From a checkpoint of a small transformer trained on Wikipedia.
Size: width 640, vocabulary 8192.
Training: a variant of Muon for these matrices, 1635M tokens, 12195 steps.
Each number is 500 + 50 x the weight over its row's rms, rounded and kept within 0 to 999. Layers, rows and columns count from 0. Numbers have three digits each. The size before them is the row's rms in percent of the matrix's.

# layer 3 MLP up, 2560x640, rms 0.0984, rows 478-564, columns 480-559
093:526489514507538508416492373556514481494359394473579464522538599566485533509560443610526530569616453544589432454560458475515399557506536521456568504525461454533564548527388486515549484468446486587529515536475517492500503452533402581596553491
094:462508547505527549567606503494511502514504472455519494487445529549485529502545466463509605505504498471445534557519548567490456422519463470473438483628536447381433418403453496509462505457634518485444553525436497527489518440395587444502530451
105:558493500410505486547434440488421479435519459432484540553574475485555423568461430645505496554575398482528501434558431406525552430502519459538449551519462527539467548481451561510456472472470433437531511531493439540538570566412515407537578436
097:442411517471560466508524570500533521504389478489412570562420506458537418482505562564417427480538517454469490471504551578433574556499480547487531449506537520444430515538489499507556527485484478522490480479473485549492521545486544528502487424
099:503492423472501571476585516519527556441524459403354491434515515397600495578490507426399531464452447525464555567451413571426569615525536490518451501549476425548442548458503469554554556577557535445538513498556496502558508549494482490408487410
120:523460539556589522512520489559497599441473478427447527527450408471471436560439466556530544413485568472423499431479420489530415486469491459449431499511549511507431492562518514492531394472451414535507506516538492525433489509518464566438532540
100:518553396547557551532458417535504592517452541550411511524452420457399497466493492637553502442462503534478459469457503503353507495492581478516517443467529496521478558460485526456532556464500370508511480558569403531469619501469519575484479501
097:386489465561457510459539557404546474576570518508611502483550539447578450515437502438471535437484439457483526460487538482548408465644546539522521667497462471522476540443453570514533444541467463416540464462487555482373449520493508399429431462
096:468512462520469522395467491439526596415480413446477548402488511460493434380439618564538519400526479534400539492439600423547538493414498538488531515511558520549446516487525433504505576491538434558478483528459452545535528413412546578552506516
103:574564509430493493439513433465434502468569642493496513486461446437525547411536449553466549544494424518532507519434557584494447476487452416506521567493509493410435473511473501413496574556526431545618529531477549555483549504522576490529553480
125:531491451473423524495461571529410475515499476463441467602496480508471463494487475459511493550516524548558543536514474569542567422420576555580458428493517517496503497561498481426508490509636473471461514514564497499396543585523536526563483551
094:462529475492477545472459532480476538528526500529417462489459571474514495458528594419609567487428468426504522568513569501528411432415477565543496487460561519551400539590480465543501498444534479418501463452482558503493565474493488555470541422
113:561574399505571454464525390471429528532521562508454396539537464496441482391577514544480483599426522554430477480451450435549498521578517522501451458545564487482437538403504568455543500519446465441445507532517433539414556501497566519469529491
097:455548530525456591540545426400444452457478481453446495465416576509516570638481503541522439531489506573575496479540522401504417535513484476522494545506567515455447559481565480426568653469491467465564480573418535509429516532402503503527480439
114:471528504565583574462451442491457471374546491618514539489500569516476521508508590514471552583508537441494501490515491518527470538446527447547521515411564418489456516554557493473525519499485508538418526545475490458445451507549613479595459539
100:507493448587465551530431464471370476494541553535519608471586478541587553536512420525481433521500551474471494470454459448497509453558475487518440337506449487533479552464468624553391572430481453478431589522532447458508614560552520546571517560
095:454498499453430505503541514568532474444486583482589526478485580511582470556484396530516480500527411549507444503445514457436498495491544517445579497572551577499514557592484534460477463603519455511532461546546484403500466619582507534533562485
095:519513539522490471455569543414482471495550434495451652532496545547512496574495460500515559543524588533455465503524553574495463469555502506544490423437568560467463439394487511592516551548509448573540564492537617471505521500615480490499459435
102:453479491524479529460542465542531541447531574530505515489537486479516465525500556510485572556447489486565537479406516485447525439504480475464535462449448476455527614549563466622487530535449527501524413482573494423493538569540459563442556423
099:439497563468524528523465502513511450468516467513451508490411483570481473452385546501541507505526535508404582527565478503444443535503523532456466451523450504514497518485493506526519427520444615591511572584451550543486495549485585386531496602
101:547553484554429494435507441572499480467544519446435436579516537441474422499538508573508505549510499543490541526482419534569462436458518511398477471424499504533518480503499515453533498541506556452554406503534454483448510489581505541469483639
098:453506504456519530490497504480548540465445541452504492512433475480520522532537513597488610472508467606466454508362594487495492458498463491511530501467536475427511528459440461439566462440428571480470467500577490506388533516473503508468444422
094:417481489459496630465414565568454535552443545456517554461521481539587503505514564595494565468405523410426502543480659507527566448434606515516578413545434592468533538472428502527508532569442490485492471461519591509466480544566466554441468544
091:547486549514414469500502504521438595428447560440511448466503465561506527528410447547544535445461486636410465624458623497580555508543391452535559508504548468528445478498497445549552453476512521475479466421469416508430547547496528505564538478
107:484516578510446515437488497398460447544467525437450545518471529518539376542534407475504553492473441439476388561517488455590505453531495434487460604571482593497424545494463499466512425447553463539508545612506508434581510550540545490508478474
101:514577586508484462474472420559427481508464550505491394478441487520501493477562524442493459455500486476523536538386475598487483496584503470447596611463606468515560551447537508470400468520408423474528477469501456508507577504506466504482509498
100:481456518503535578454451415501408584456515528456524446505471491446521540473398494450510492469500473499555515484573427574375560522517605538536508405500542495503523405491476578477476525533422505527569506486437383499570482437509435494548523430
119:481525465483491480431459432520432555452544495468483517497517558483526572517394458494508474556530520408565449439478529484428532537482518463485478446508455544494561446478603467533437529523509519430515486525525485526465528535462508552496432526
087:479445426518507583480558526498488529499411518434479542549510537424516470541507472449506582525485488466513475434466525406528507411489453407575458503495476499459424510446509489408495402438503519438515516576415401491567472475622559474473440487
099:394489460468402461642409406508488496437486595492490542504584557452453473468491516476478430489435525573626524496528547535545484473441549550443481483466497518581551654432499534530517488559450464617502536381509460517488513472541513574545541507
099:432421473505473544540445493589517460480511535511501515424547553512461486542379421548489581550573521403575682475518420463425428445559467486623473501420460465536531511499481515424539454375500462585521513414486487534449504534420424502490528503
113:490599490593501528491602602514578584524603522440503453464484558463491462481535460477575495555545478608454580516540427453435477456460493516464563528497510438505425592566480548456449485470477519518589446477502455572509521577526389416557413446
135:540507494519550487498577573520523474475487452486528429449488606468425557483488422463520562521535350578525446505493555408461490545430480500536556551513485458500494486472486599490519495546472414538472471486531459534523531526468433500515489427
108:551532477500541503522458518387523493500489511545386481446578458477365514501449477449443524596523554489485442465461547515585536419475520570536451441535610561517586436541588553487405493421502458526505376414539526539457528468571575431491502513
097:562494502546480599517541472542507551563464467472436469477484476497492459480518469495538560459484510504609586544548436543476501527596640437486498541535512474555470582497579471482525421496532499450489422466518527539473455540516436462439563528
098:543433447628528481524475478545556545475553523413531461468493501459544550524482479586506634523513490506484493458451486494593466474552486460455523491479487519461484522577481512477522517444419489537432465486480587491574444478475455471567466438
094:449544420543442484523501453484456429492486533562438524480511457481559559506527449467493472574483519570510534479532562494475519486543497488542474454507519490422479536564464471436471455484516504430531458497575466578536538510484554608543539474
114:479546435536399592528504482488497544581546555532523436474573557590474485538438463498525500473456525536480490519510566562476491555465437417528529575499424492504495474536480435499462547496505559543511439617538524529502544507482504536483549444
095:605500420463495465481486439464480454531575519514560558475505412573437502439521442528470497463566471420605409568509520480542544637490548477410446525541518374573557530559534500504544550538458438621526542540417471498558485522558523549459461466
130:463498494587531498500605393517546459541585579495441527443416491554475514521452508552504465551543559469467554529508544581598484514519484466486442565490521487480540456447516522488469371568414514509508569506442431578557518663577462528513572530
097:454546580497511493542488460492436484388544468574454475426482512421433460633536524503456486548443443569496581440520467534407412530446429445487486595512494460490471538513359498413411540462480467510524480412551439381521496542434529522474356463
100:561483555531494486463549427518543498565459442536584467487588443485533402443481547499544602472556468428533528469485474423566505511510478455475491529546452486433445446500559477392460626453441450470512541535468572516511436477484527435502540463
105:409475395439497500483428451539479519496506545488468465479505504444486465579514434522491557510550523490491503494498515476529354529558524484427523486412491374505445450554593494419490491409548489402483482548441463473539526576385467530496501504
124:457506425467496530524597520370601558435557578450488564500461516529550491521627513597518556545388562434545527558479500386463459628544567477474502466449495453501415636475401579505588471590532580488479512530494619520361430527491510529444435471
105:515465527490442504496454495427522487463509514536510449449511440449530497519387447450505591599519527483512563484403520533487461539499495518458439362583557530412545539472449443551562492452504467502609417510522443495509514484453526458479469535
096:486498489509480471502490522509446420435574485450494481516548546487533583513475495491459454490556476473556558545553435507556435493453486553551503462437570543485483534393502400556574519484439497366458551544444531497535504426484511470500553492
098:461496603534546448661531514585513439404487471525478496529558589512479537492568519594546402478573453509454465467456544537494534487453521435510447575489597576518540564546532502586537548494449574433434526478479572491509450503486532502550507449
105:540427491465466491528565466562558592555534439497518461560470411464479583510486490472571598476512381400463437473479581485499402444530632458500462483452508475483496531587503487528502508490499604532461503445468480555504499493526457450505497482
099:504432580568459521574592443469490527523436539522503466426488472584600458534473553513583589506406482425519624528493583537503480486553498487530491562548513498468446495502531389543439547484478549455458406492472533505434458531502554501453517374
111:529482497488551514535485515528517562515566455526531407448541454498612449609482478550592509461545425621468512533526578417419565506524522441564473350415492561500480584505501474508430469488525468475500604429369408417551570468539499534527562412
117:452519428547433459479499561561437528351537561514472555511551528554547444470482403439604441539488506492485431477473494508564502474500496462552573426476465489409524469491530548359547495517444533523447443489465524499439481508573512459558501506
105:528511514485481513501473487455503472502463481426457549436606538456599631424547517546459546455495388476539566395522469470550447474452420524447550437563581487459434381475516441497552571609448381528395509523509621485471524585480510481501537469
103:529534453548473475482455520460560549402430547564439540551561559498418556486562516456503441484548472418444475494394483408522408486504548505475481497504484466438497540496461473507535484466593599488506526510448514518517534476457474459491516478
120:489452452468507453457494552421464535498537539408555542538532433538386537492446449402488458521413447539520432511427552472565540450466564518466583550445535604450484523516560468491448554550602511551499440455484455445469527595491579505491496477
101:443538465430484474443433504515414515518447432448527525553560517541406472522505499525546459519534524458522505536463538544390480560484546432492488498499530582531574508481506542428524562528477537434546521502568556456468535467495541461523472504
092:540446507435526503498562442484487535506489530470499584419428547459544492459666547480536574498457515499597565500480564471449413417546519579413454526507504532597507517486583436472449516546535525518515463514511484481468579537487507527477468545
101:457452553537497524546555417532470571497569605513535526526462431556425477544592445518471473400470454581509547503508499580541376513485421481409483457450433511487463458517494551464537523443491468611533515453488497441489425506456458479555536556
097:492548454472443413569537569544506551578480441533565519498457484463457495534518570567527520398464470404540441517466460468544421508452499553467465550534590492461508539453491542449555548509503482549545460436458511589522571530542557559497509482
090:517419520515483512473510412508400498455548484484496407505503514512532523445538407528561476535556452480522440575476459406473423432561552540560507486486424549563458524476450479576562545600479530496436509561503497497490516492411406533511484504
099:492500444458465486550495508488444499548476495548420446450451552573469566507519480461473405447455375527570427440482458480445552506494533495527506455521620496549448592541524389553595482452474593526507501528420605491449498476483505457421470583
122:454525400554494494468526483529471517539530500569518469478470491466507510557397476464560454525509530547479499519450546516436513616528457471477525547484482396558487527443519531407489587533563496481444401511523460483533542502439574566653428432
095:517536464380509528506647578514501538485556612476521546460424415523512551508461506493512485471413459509549521410497563523442574411463572491498506428523498522468415514526499471615551387547498516423560429478488535544566527532581548481488482496
109:525522441398340427452429530510450441435448458545577466604541438480529480524445474386565474403413547383468498478392538602520485497483552492465529527493532475463446528521540540378482478508405430581554602627471492485488481462584489455499500370
100:442547514455567496514569543677451525513584526559544464417507505514453508499502510423496563464610502459551417546470505501517456492565455518431472455436551396468561481473546412452551557584471550496546392540523554526533546505520468488633519472
100:476492409560544571510539501588475499539584493513473514502536557449524592505527584543520553420515473497515502538456640557570543515522462521438510572439500440467422472423502496454517430505473494600489456553651499472494536632578449533483475542
096:430542569541433398482494469487542532521587537421521427579462501508553541422471495532494480586538543443587506490538536542512458433607544421542575529458531519403519594550569509473519432458487514457483487564496395616438581540440501487493577521
098:518423553590553517461438436479560589589554526460456549474497484467509526558462529493514315493499509467492433515482492454492539467394447557562457456536476510504448459504484517413546486456546545516510513503414452567553548514463509502513484587
092:451518455536556540546503494499517537446445475502540520533504407470541487497574411542577568502540439497381413433511440428456416484600549525444503424621463521499496426439576453549527428465545570519486452502474509484484525549475495478474573503
088:463489451517517586467533369495496452492571444503495504479496485450511481437524532464554447582460511490500513624552424558608534459514582447553510539458471448508510548467580453464459589490395488535412525507476530410538536485526426563474498518
092:433513565488505523511533480355506467416467346611389565587678453462502488619490551563509525645440528539506476501441592459443529513463499444486519580493485500459464470491516498445536515488463502534482520575437495479446476476464487489585515454
102:515477561478484449512430476526478628481525539448509504471463558541561557542505491453481493418484535461478555545421463431517418453602449512407454461555502510537542522459414469550537521528542540610451473544471382424410494469490539450422455539
102:647456474597551530431533512449466542523537500488476441407407455547398482533480538478582485460516476522443461618500492511464516543597529577426425572497591532413546555540594363532571531573369488492502512577452442419479562447540520425456521403
106:580528482492477540505535501489494448360466581547363547494522432486522527581445509485458529544553499528579494556576437502487457533379528460530541482550493490550511516440576573444508350523499496495547480573506490472451564633505473489446440534
100:524478580561441516511512513500583536499497485475416539491587528505486512524468513435499506447396414427489475431501459478480481489512425466541494453563410485512528406515541533506522568489482537479547504457461499506482487528467430531575564490
103:434439521562550542447542555559503444476461522516484470537569567555549511527479542502475503576543458543480514489472503475370495503497472380496556559443547519552445516561452494415382550499528525567566477500494525476422532568515478530514458479
095:493481483552497619519521504565500493524588508411395473517528487449465457563530520473463536511411471604467472433553504549458544491521563473546568527639468556465400466533509442554436455551539453557489526476445433545534478487544506498468453466
101:503521532533505463381507561462510517439504508513507532535369441441515547443516454532447558416450532508539510458419516427564484486464514479543545568546543452503379479547514465499551462539492505424508511484505434511447557491496551510501490463
102:489575420570496492538424442474466515476471616432515454435482505494522493504495437590539551471480483504513573503437514502438459501528568544465527513448442468515500455475487495527477484473430510452429580520468479540490448508510417507419483508
096:475480527529514497545484468547574587517503497496472524554581447458502561483571461459496496517507499465523457483542505562534650440472476527488456569443499519491506477548549457444467538517568514568490571533486521458466423553520488468435518546
095:483463496577462532572545465554465464505550551467437475554518506449523526409445525447514456425501519518529467476444555527561477601399602474503460559551510560567455495571478499425479454474490505351530543441513488411508553508541552474500507503
123:502442588532558487524474409526548537545455610548466474481456551528481499515511522571463530453462489430429593537464502510604481553471524458522487521419510448577487491424535491417493459500515414436337541507517475444535486494459535582507557485
109:479480533430496501448424538550436525523479538456464463531515532608553679400593522578442504513400527520551519594455476436481510411484481572502534479542497510472462510478548561501486449457465564533471456533532595419546550515530539501543486464
109:513536434494447461456514563497530522488481465446491531411497390529522599411537594508446533531545516514536458468523379538510350473499481428465555505527543525392478481499492560475524463464567529513493470520472512486456515617486502428483528434
104:463541451433468577514545528457410530493526514534441565544532546507423427538535519546521601400510501359397528446429529560432452447533568447479450523537464457540493457440509491488412530462523464449447544486592483566351522477569438509481513587
111:503589559515562480506535439496596505540482465556432509460433526467481512477475511428623463454439475557533501576356610443476500353460469483535511453528488459458392472458413522573470505555505504551439541465546460545479510510414410459393383480
094:444427514401460464526513587451465525422602580624551406514438443524538423508590503584552534536504413478558561487450451555540452462506416491437441464547473459450468465463499506457472552499465469583467513509497509494454539477462482504411552542
121:514573555559514559394467455689501439511459501521513466419539412517534541601469524526534477570527520476489519517478476477522517464427460407399507554426509565475497525455548473417405488503457507545486426487489390588538519453589435518514418535
# layer 3 MLP down (transposed), 2560x640, rms 0.0528, rows 478-563, columns 480-559
091:493432479453464480502474566507544507597525453500538533523481431471547500426473536457467476553399567601482508559546468465526542552451532421514438551508553642426507580486478492472488512475528516503571513479534492584424485536406571417423544524
097:476511497516550504551503539474494469463598447449539577557513436482536453494597406508589506493521530471418457452459501453443455516528536552469442420501499444505512461526468495532436581490418511572486631588431492535575417528469486501478519435
096:524460498522475407503466396585503522539461434476477475544467497524505543426483618494501477504542509484540428555518505473461491486548477438444568452594547423477541470490494501534518469541505525427475476542425499477476489417437429479458401496
090:530566502575499487442531529525484443479575469566585545417432450521503490519538511530526439543414494495580556448539451535452445521472557450474500549487510521519510495479501498507514514516440619477489557533551556477523388451468463431509482543
100:562452431555554534457478566516501494501543604534495519454495517586528537577426486604430434404486419501528598521444475518518433510461487460493471498503488550454491528590394502549571529396492465556502493521577435548514443447556501581461526562
113:503374473575533529533508482456513542521513506469426508497569466490608427601379503478441407420425582455459555464504532521548576457530445518382452485335529529442426469517461521429500523558488496529524557524623451458472446451458504477496433508
094:352470574469515426517503522498475500474463494522575513480476554498540473531470556475490531538488588504494463466483450398567503547494547608498368473531513480550470557517564534596454332497518546516503648590484535496540495459524497469463474552
100:519502489386453442497515531511424479583578450460511538606533496530541553496590452503498504453478561524509409570399542495507507547516435449541502492526419426508523480490381498430492469490452521519501572470436538446457522390483464533550406544
098:506577510490599483479497510565552548470377542524524467523536518447498539503533543557472487542503502590528509464479481471512449393512545517543498431528513529526498528553411564453363539565504500446554457557553461471557520524571442517471533484
100:385423545428452432511504549505523549527522553523384507487585494391433500463418566452518454565603458508539573458603444541453523481495532560443476457479492434550482501448528388492541480505529597471458512445512521512553454451548450452518444503
116:517443489437565554503534418581507455489492435511476462496464484475511592316455501548436462513523470460573523570505527602556559439421517535449555490598609438468450510415454449439481449437446553597492522452509555566494540503569552412499554398
092:579569544580450484484562421529486501479521474473595493420559606457514526478515411455373478441555499584477563537495502493497593448559509386506447476495446495471503444435540571624500521503442463441518568466589536501496479430425530552409448529
107:491465493510513516457513487575423485511527568473431470426409419449499585453593529522449565524528449512564530484547394462501493441546443441478611470540464536442484471477483453492503520496454535538498462471534515517522460530532542394520568500
092:524568557564541528526539580565602514461563469518546473525474498567484496463516554526542539593563476453594547430526481551504450491486619462500493553551530579533582485542450527604448544531575475491393542506532439526580508518556443528428586502
111:488418451502358467508485467464486509504515492447498423507532455471547545474446507513452524482478511520494425534523518520536546458514541508379508466505478455361528447465540530539503550594489597432463494421508491480531436509478538513458507519
115:419495391468464409420436560514468522576503498476547473514461496462564491499569511498562584532455505499516433519488523461465513459522435513515407477530442537445537522421506493561494523606466437458517402472456489520496462398524396444533543410
097:530487490531586590421504396403460439523450511493546455599487460513507501527537525534492471496512524526486489490526526613517567509428454510411418440419408536430446422561622493563580526446524530410515449439549566404560472528505476464555457534
091:578501565566492449543480588558459588454488608523482467495473533507572473495477505490381441509570398515527514423426536498513505480512559473539565510508487477497446453496523505500508492497547425510586498505556404581399515599486527509562514533
097:536485392416503583471448474457462540520483563480419556517435484534501472447545481604437484590507503469454461530476458543509574440506514502575465496605610522461522525469454521452544551534423530474465425494474489502519427508494511429524415405
103:411558469459479492484563520415430513508561439509480530501474504477510494481520482434526425499429443459420542460464371474454549490412596461527511570500467447519492538524561440568547439540588420522452499530546390509575511419548390430520547489
093:519488434474607534539502424471518560560425526505533484580532489493544531541524588403501519592559590541451510449436504508469511476570537528483464496521526425513489446468543527515449503544448506492472531480429385424518383557555492542497543529
098:476568525400524439508464469514463488548497461539421500520555498538407583521575539497532559420467577527509526488612485543401482481555513538605517505522517477450560510557509599463494483516540480529484432625498452570505452467550486494571537553
091:440498520500496498601438493535539536531490478560536513444303483480437526489540423490484499449450500603458425494477519605416542458479443482486577528600520538539442475538566554449572541488474517560456452494466557440499534437514520446441420425
096:478460524533540471511490431501545510549463537608473412532517480413487551460413540499533475470532540491466434483470485458510561601565477561458467568494441523542535440514551493529460552568455514427574452570545495446545483425549481507485507473
106:533492343485463554542597532410526593550544490483519533512373603455503591452480501605455547483458492553543488444461568543494556444506525415497519416495535472561548454495563450635565407529474472550579383492546525536532516446534527498421433465
094:561523497516483484480543526445509452552526523551521513553476527476581469424567446547435477483425413528471434407417452571512521515501463514573530540505525484543509553485496339558482469519451496571603528467500489516477526551541453550448537573
100:591583484459516518366471474524493506625440496497531523537490508469565454515467472554490479482500552447595454511600464522494448483503520564535488477414518504447469541522536407435563545560599458422427510477602486442539477507552477383505465480
125:460479452514498525514474564450423455499494464482463469502448458453509590581520605518519577488412540516520473513469471501415587431500475474513391416482514545415460524462583578518559566450525472423479516633548504520406417428480518497583474511
088:513537458517492398503484535581541612507449468517486465619488543486534508531399489450571480468524506405546522422527487544521453503516593418402443455560415470478502481438452522464462432544519507461578526462529418530521490439473517455531463522
098:521502540491557489452524544579482480559438522441481517461472529566468522514505517509468544431551423415430529493517479419549462534467379477499444500493472506588518586544489520475486470475525525518518492518483403383550567484519517486445521474
098:561503478487523546468585534452474561425567516503563489553409419494408571553519528435606475554476420474436508523453446485453486482465485524459546473583548504497516485442512517484421557545439516449496539607469509405489516474544489551486496550
108:461554427413434413481519543614524507477486469391525534467424479575445477493574411446472580481493457539429419450472593503462457450482485497456502440514498469431529525523517593490582495455501542551481445444464484527563532533463500505445444453
139:464511473454513498520542477486536575569426483527488458520501438550383486460551535502524572469501464463430490431434541528501436519408476465523527432529601529557449539433549492489517486399514522524533527525468493454468516559520494493454457501
110:611501426494459465424531531445473548548485537482534525532508535471540511471509535572534503487469471533494552492496483394450512523538425533462476443517418490546531538512494479552475394536491570409442507490487535490459445500440455491561559552
098:579483474549512511475527537613509448446501526480554526465402488468454527424474433470487490578523553571515489615485626461525546457515439500555469527444567602525499477519592507581535492548438463426526565486475487466491508505534554493470513525
096:554435455489517494485479538546499481494548547540455525526578430457398446460416516501555491548480579573402491565468457511467571532527485499510494526507530497495512449453501525561396559447475428494466537551487508587515416480500520547442510497
098:495556534557451481525519542460566491509462544457508539460560506376524455463496465476469543572539508589525483485554543487462496445464493566509509534528494518501549578546508478506543493472411471606508504522492487477508565394417445518525666575
104:424511481453392491514521421491500517501533478506476464459467536476560479471461464491501561493480434532523545514478549482539504429445441475386579517542501550397429487545562518458596488497500511511506432514530495513487515445602554516503460471
096:506545535571566449557520566547402540613457504493558554480489518486464397514407561438475455519554511556409530514574489483506472505452522600542509496422522556498518454599422537425513455543436577461544498436563580482478476455485468458452468456
123:510328420496486625462468482509482466571447500515503454618559504482443428508527438479478551501432505416495502455510540447438517516568512529451526434543441517541525510500508478462427530551452512506571533568493441424510520480426424495423475475
102:523457477583503506526501473506537503546492462571564410535507523456587538571547504488516411473441476513440477513532441524449449527481461538489498535539530500450511413424572510545507497549589449453520491506557416505488428523450514442472547546
103:440494477514550488418538545462507507487548385486441513505556558505541552448484614489506484523505505516569476514655466539489473492471496586563490519451524492492466386470440465483544482482561535512521480477527555468459551428417489575523537489
090:525461454507476521547541459457480588506501554598561521536413507482416504515382439455514340522488472491519455508541482500477554464500365544537486403588471520500508516472417608499460436494433470445458564408545497466470540496502489529460498494
123:442425506488496540468545505421431437513555421499457493531468534547606594509526587530564505486401466449505501479464569519511490560501525476443460506456444477528498496509578493509502438521427469521478495518479561591573505450451458431533438487
096:432465509472560547427466568494525460566483468469590487501506506484585484487523522487528443520519595533501524475549485496467507537421454666541461498438438471510421475543466433518424496414480551519501577482508552530469478513457587460497428441
095:413512474486489528469470520459518549517438466520525521511512468465436485409473519537590453494527453496485418580542502546464517496496491455461488542405518451484462545534593562477448536431448519498552459470476497557506543493508598539516500469
103:437542469542576507495469524492507500437529473490484485486495472438584488493466568452530419502501447525407542516464456493582522537483394440577493468545514522556468471505492445471497529531577487459595510489566568444512546544546507587502478511
109:497500625402541530484480414570514495487506456613408557542502507547578528531500528535550546550557508620573482463520567577550444577638503568447513463484605535562441426413470488408386544489459486494539514507562481515505427484519516529524470472
095:564519479497442451421591477491522592448407560515491504519484626601592578445575608568560570541514491633513495495541385526506488493460443532459533519488470561518549571535506600507520453540556506490443624448472487546528442553554501422506506471
106:451555447553479508487522458524525383559523606412499386552527483499497535416560413510505424602531583413421474489500437494528395532489465490503488531559516547524508480510516572555409519450535479411452503486554506521573514484504529500443477500
112:554394531444524535527607450475487440510543469505471531531493491496515458607470377418467529541512507597557570508447369488442478474466466537515514489474497586601477518537428495533504521490502494593528458583488561566549635441540589416462475511
099:427440525456443545459505487491473519516518512536517528556603510510495425483563474512546527391517568571512552505491492508373597531546527513467557533508517465456567469532609513453415554539539461490492501474509441546499449547487466570528535539
106:504419466482520475444434518575482521557502497451512432507534432595521522500532542543569518545504526515523507539552512482435513518447480457514568474461537464476530476471497451422490383469535510450528487545513485542526492473485578552481586448
129:524497506584577463484486438462543532525466539496389545488409484494441501571507489516425487540461466481541478514457489483551466530497487537428434580513598491581492470576556529497448514446537550537415498518404392470491441475450508470466497559
110:422480353522458609456483508468466577448426478555462519509494451467424532596436468514478478485566452510491464584560499552444438519514439440454526500497450546451491592484526502533583543539527390554470550568496494482361456510489503576557420582
090:516597526565446572504452490484486591406496540553497476559519515431519509502447515532475453505622475513460567487534473424525622504531449554387562498499505525512497475529462519511524442493456502429603470575327457493554447463557460583502596527
098:530443427510490538457563497427500410557490502466458490441575551528586535519532519589600497478517566508464518590485560520600565480502505606384517579470442495469479413442626508452509517604562468550574554574579555457490511459453521500520521501
100:445464486475525525414437559569477467534491506511512468551419514457506463550418470498439548530543520461499448580440501526411556400443471503548496464419538460533442443563478472523425420454528520482523469592408564522452500517559412483454501503
096:444428490500604527539435543467504510530519552457514412575486436537491490478503494487579465560498497501490458454545471461502466487554488483496584547546457638426492454485499509556501515572536538491496419568511542549518474438450502426473561513
092:506593484520492469439408456541494476403512534492558567549621497506598494431446523544441595533491572519468596510538463473520471543518539505418526520466391482445531490496437412508502501576502591554588475476414571603505506680530402471523427421
127:457496456533553532530498472479389545523411522443537533548548577408442476596507482555508438532502492502456494461470545486491529538538427428413499587436559535532484551613511449475414462612442458506549534527529449577512533455506468485531424563
091:499558417495496480557423549647390533486552522426526420484470539527515483544538522372468483494531455519548470522447418418538441511520452454534477538481467552515533509555464481466578525435437454530542542510475408482483479573567504458460471505
105:482496534491551537552537562542541529508513486497538592552520563322498483442490494494517523565451520558451433488558434478454523550434507559503543568516511541567432650479510556590433610475463586449519528485511481421457490459503447540529526482
100:478567475461519426549442579491504434441489499448513475487514528545488466493554548454480547488460488497490538469434477522572518530501489531549530466486591528469524447564452643535473487491453578468481557568417486511507448375599491485460505599
099:443577523494495408482446448466470531643526534517546598577491513578547538470508541514470569493464535568479419479497636518506488582493498363443477481463470463499524460549475490525508402548511519471493448674531442395497539561561495554616422507
092:487514531512461507529489465520511476498574510509516547506478434491506499487478465542511468453514641501480504493516593476495519401483481542440464493512480567467516513525457577497557591479542485412499537545531490536373464470448549533493499539
109:499575514470451527456504494509463474539477473477421593514557334473542462518499483481494489483510545581528456411524442566546556493519492432426455430537491470515469424515540574448461494505520495526626622545508472491485551452532421535510603569
091:488483452539512457472519558506410485514494566504477499530498491534528432513535512521479469450549538553402567453442529520430473515494504527524420515475525415482575469493534505489517539481389493511450505531523478524529419499470475514401465598
091:513560459527507431568535420578508494514482484516480507417402441502453494460486483526546532536501454453532422505546542544411554506534522462502527409549453556433533531479558524540459440496541511484447514615488434454495464411520515442531472485
090:437430526460592539419545507512473542580456467465594486486498471448495486428499474435611588488590472498477493567568564599570422510513497530494528543493482453510504453530548501584324574620614437445475474519578524584420552539444494415428576524
111:507491564533534491565482539395370421487465452501588468519530456542557523477536456574500519515462490547477467542460530547373578508513506549586496541452377463492484434587414545564517537550513483407498492585439536490491480491466566576502501520
095:368566475449411484522444494554518473507450529487495536530544458471569467504501441560408469504504542526495493429575520513516488491459472439548509571523520619515412500541428490531448418426558637513555441535597602607530496502478550527545471602
098:538358538509564504532521467498529505479480489508568417538448474498497503512517555490449480468545485486470486492511512463549496571431501466446430587557550466522446386491501584520450459491454475375449497504400467537527534488472563510479463482
095:561480444484467532472504506436538528469418481503432568431451562422465401515508541512567560433436555424479495581497499440519519513550456406492519534582406398524532466539493450603551421505515525512581456462505486393492538553460548574574470527
098:519477479445527455538465446423541592435409494497516617370508471515503504409433447497443498538612495494499451547512389574541508565549533405414565476483426512488542485482512450487380442426569453523512472507539512555518547509447591521454454459
093:582448483476577519522569579525401515561466509514495458464438428456445519437456523541494436461435517526581515449464485537438471522468516455585522569553537528494487394582597485427461538450526552540472501554531497543615416541469478506569510564
104:469462496511541413457524556481581496536515512541518522491529518408546470491432533512561493470493464399535573490471387512532461467496448529498520466494447490512499501448562488595462559472494490493578436560549487546503433535500482453588546443
105:450584498570477455507511533455463505525527407542502504485445504551600525465556540601412464490538490411629503473586546551500508455500632472446469537531516506546486471439475548602530406525457513469464564476537488526468434474454596487523495421
097:459527524508415509502492511455467495539463475500440475552433465460597525444491464537585612430543462473478516527553450438601563567494416548413436481496516498425528490458456502511496511512490448495431465536516441443537475503490462457448512478
098:460533454521581450468545557542459514437569496446488495488520554528530482502472535448566411497505526480503589453500512511515403456475615552545503435480458446605437524459478508517537562531485530456512450520481549543462580565450493533552486452
127:514487544483411433464464438516370534559504476517541448490509589520466492582434462428556535487501507517485520635511408501524472552506576499464410532405484518407515522512553482443524540552433553561574514482505552455524432480426540558484527452
109:562440446389517526497469598510532519494504469538508532516504507575508533521493474525464509402465485501505561478516492568541528531614574384486532439474485518515531540546508566474450435477477521550470582543516489450432494538423446472433544509
114:448450435536476503450461465541475551549560502484476464572552558426498415544445469469565410519528554371521495494501506527497632435538485488519498495442548543559478522407556443437493541585452539511543493547493418473524458510463464520459450500
103:534358552477404455512469524589578547537516514467526437413483513522555595365462402420446518530378508552541504470526492394552553515481471492524571503601525505490509462528496445458541466554542544552471430454428533494602494497494598456532529444
140:500540492470494557479572475468519459489477592556450551414464457454501489551475547521577473564453619440506465545568502480485473490507498549515449610470477517542447428515445513477410453500579604586479583409516478449479421528433384471518481508
094:509510529599501401567443490540508531502545548613529503463574453549493499521518515483475536583391495511532535569415470514544536468469493527561466513585467478537400579459488536548561489569448552506614534533525445492434518496379542532514545645